config = dict(
    vocab_size=2101,
    norm='rmsnorm',
    positions='rope',
    decay_fraction=0.735,
    seq_len=256,
)
Each number is 128 + 32 x the weight over its row's rms, rounded and kept within 0 to 255. Layers, rows and columns count from 0. The size above them is the row's rms in percent of the matrix's.

# layer 6 attention value, 64x64, rms 0.192, rows 0-20, columns 0-63
size [101 103 107 106 111 121  99 119  97 103 102 103  87 113  94  91 101 104 110  97  99]
[[170 144 133 126 107 179 121 162 168  94 193 130 140  80 106 151 138 125  60 115 167 106 127 152  75 104 141  59  36 124  98 159 106  83 142  65 143 151  87 126 129 141 141 179 139  68 113 121  96 145 139 141 121 105 112 144 126 115 116 135 108 157 120  82]
 [163  74 176 128 141 155  86 155 116 151 135 119  86  94 170  94 138 146 149 137 207 199  72  81 150 108 175 186  61 180 156 184 122  86 155 105 139 113 143  92 116 105  96  92 146 115 134 121 135 101  91 123 105 148 152 121 116 149 148 145 142 135 134 136]
 [130 129 185 101 167 126 145 116 159  61 113 158 129 187 136 180 159 136 115 127 113 199 141 108 151 127 148 121 186 124 102 107 132 146 122 120 169 175 124  53 142  82 159  90  92 115 153 123 123 124 170 182 188 182 106 120 142 190 144 148 109 125 153 120]
 [ 81 120 149 107 113 148 162  88 178  75 115 151 118 139 101 144 165 139 105 142  96  73  86 198 137 164  73 167  96 158  70 127 125 100 144 113 122 204  93  80 115 141 141 121  78  97 143 104 142 105 160 148 116 131 141  78 135  90  66  92 129 128 122 104]
 [137 168 149 133 138 219 148 138  87 148 120 116  77 157 122 143 141 101 128 127 107 156 107 150 128 162 132 151 169 121 162 133 136 174 118  83 112  82 182 102 139  74 136  78 112 115 166  99 152  89  86 163  91 102 186 172 104 160 153 115 165  73 183 141]
 [125 115  53 114  85 135 141 104 154  58 131 109  76  93 177 154 124 152 174 123 173 132  99 101 162 136 157 142 122 105 169 137  85 138 172 160 140 151 157 137 151 128 132 171  40 120 112 181  92 105 117 181 113 132  80  89 161 174 135 135 158 118 135 126]
 [128 145 139 134 185 140 148  82 163 147 175 147 159 192 133 171 107  78 100 144 121 125 142 158 147 124 136 129 174 111 142 131  93 127 111 123 116 200 111 185 127 101 136 166 156 112 184 111 150 129  58 187 125  46 133  84 152 127 100 111 125 112  72 144]
 [111 188  62 195 113 105  89 110 139 125 113 117 171 188 172 123 134 102 183 148  87  94 116  86 124 149 141 194 144 101 154  65 112 189 123 128 124 111 120 160 117 133 134 120  96 125 151  82 205 110 144 161  92 121 127 144 113 128 128 169 140  94 163 135]
 [133 125 124  79 120 147 111 140 101 157  87 134 165 129 133 127  65  74 138 145 131  87 134 117  71  95 141 153 118 214 136  75  72 151  93  91 129 155 135  77 127  91 131 112  99 141  86 163 199 174 107 150 124 144 173 168 112 122 122 120  85 137  75 112]
 [140 100 181 125 118 125 146 150 160 126  93 124 113 152 142 118 150 105 172 160 170 148 202 105 163 110 108  82 115 127 169  76 118 159 125 109 140  48 137 155 201 138 200  82  95 139 139 129 131 162 204 123  69 135  93 116 110 120 134 144 114 144 124 100]
 [143 139 111 133  97  72 157 151 159 118 163 127  68 141 126  78 100 174 116  99 132  94 129  96 121 150  83 142 224 129 100 137 138  87 125  76 110 101 123  94 105 166 187 143 177 108 125 120  65 125 166 176 155  72  74 143 127 135 137 153 109 116 144 111]
 [140 104  89 173 105  95  81 160 139 117 133 122 137  85 142 201 203 159  67 102 141 131 137  71  94 131 116 103  97  99  85 119  82 108 114 105  82 173 136  58 142 137 169 129 148 118 119 132 124 139 130 186 218 119 119 105 140 146 119 135 110 127 125 110]
 [ 38 124 118 128 153  75 115 100  86 130 135 144 158  66 192 187  82 117  85 200 126 102 134 116 137 105 133 153 103  76 137 126 131 132 149 156 147 126  89 130 156 110 155  69 115 151 138 128  91 114 181 125 161 119  87  84 155 110 148 111 136 180 154 121]
 [123 146  88 144  76  83 127 157 142 148 179 136 159 123 171 122 164  81 133 117  92  64 108 120 121 157 108 143 121 161 102 178  46 175 168 125 117 141 128 149 137  70 122 141 108 100 119  82 122 153 140  74 201 134 104 112  92 122 192 153 119 116 100  98]
 [ 62 116 114 128 200 154 109 140 125 110 100 108  96 120 112  65 134 172 113  82 120 125 168 161  52 163 139 123 135 135 126  82 131 145 133  85 153 124  99 110  87  94 136  97 117 115 129 106  92 128 108 113  90 144 116  28 115  81 114  72 128  82 135  98]
 [ 91  85 107 162 153 187  97 104 133 185 100 154 100 153 108 140 127 120  71 139 119 154  81 152 170 110 159 140 177 142 146 133 153 109 115 121 120 120 190 107 152 229 114  96 158 121 146 152  64 113 137 134  73  89 142 133 124 114  97  82 141 180 133 145]
 [109 143 126 101 115  94 102 125  97 158 142 118 147 124 163 143 141 208 119  82 126 154 130 108 153 153  84 193 140  87 145 159 137 151 145 139 158 105 153 144 182 150 156 183 100 108 143  91  92 213 133  67 150 147 166 184 112 174 114 111 152 155 176 141]
 [138  81  87  88 161  94 176 154 182 114 100  79 120 113  80 106 164 170 145 137  42 115 103  89 113 156 105 133 118 154 142 158 176 166 121 118 103 113  82  37 150  86 137 158 142 151 117 157 155 108 118 146 104 134 101  87 117 148 122 153 179 128 141 143]
 [138 158 166  77 146 144 108  99 110 157 123  76 150 143 146 137 133 190 164 122  95 150 158 122 153 104 102  95 144 125 105 146 105  83 179  77  82 161 169 178 120 116  93 155 131 102 155 124 186  91 147 167 161 102 120 129 153  81 127 166 142 109  89 219]
 [ 82 101 114 122  99 116 115 156  94 174 143 108  80 164 109  81 144 189 106 115 136 103  97 112  92 138  63 139 111 178 115 122 134 107 125 109 177 151 130  95 125 152 152 197 135  90 112 159 173 130 139 189 101 144  73 128  87 195 145 178 150 178 130 135]
 [190  79 137 160 176 112 188 105 117 167 103 110 184 116 100 176  92 145 166 151 157 118 152 152 152 121  96 147 151 140 119 137  89 105 127 172 178 151  58 125 151 167 160  88 126 117 119 117  63 126 123  87 116 149  92 112 130 133 121 117 133 100 185 199]]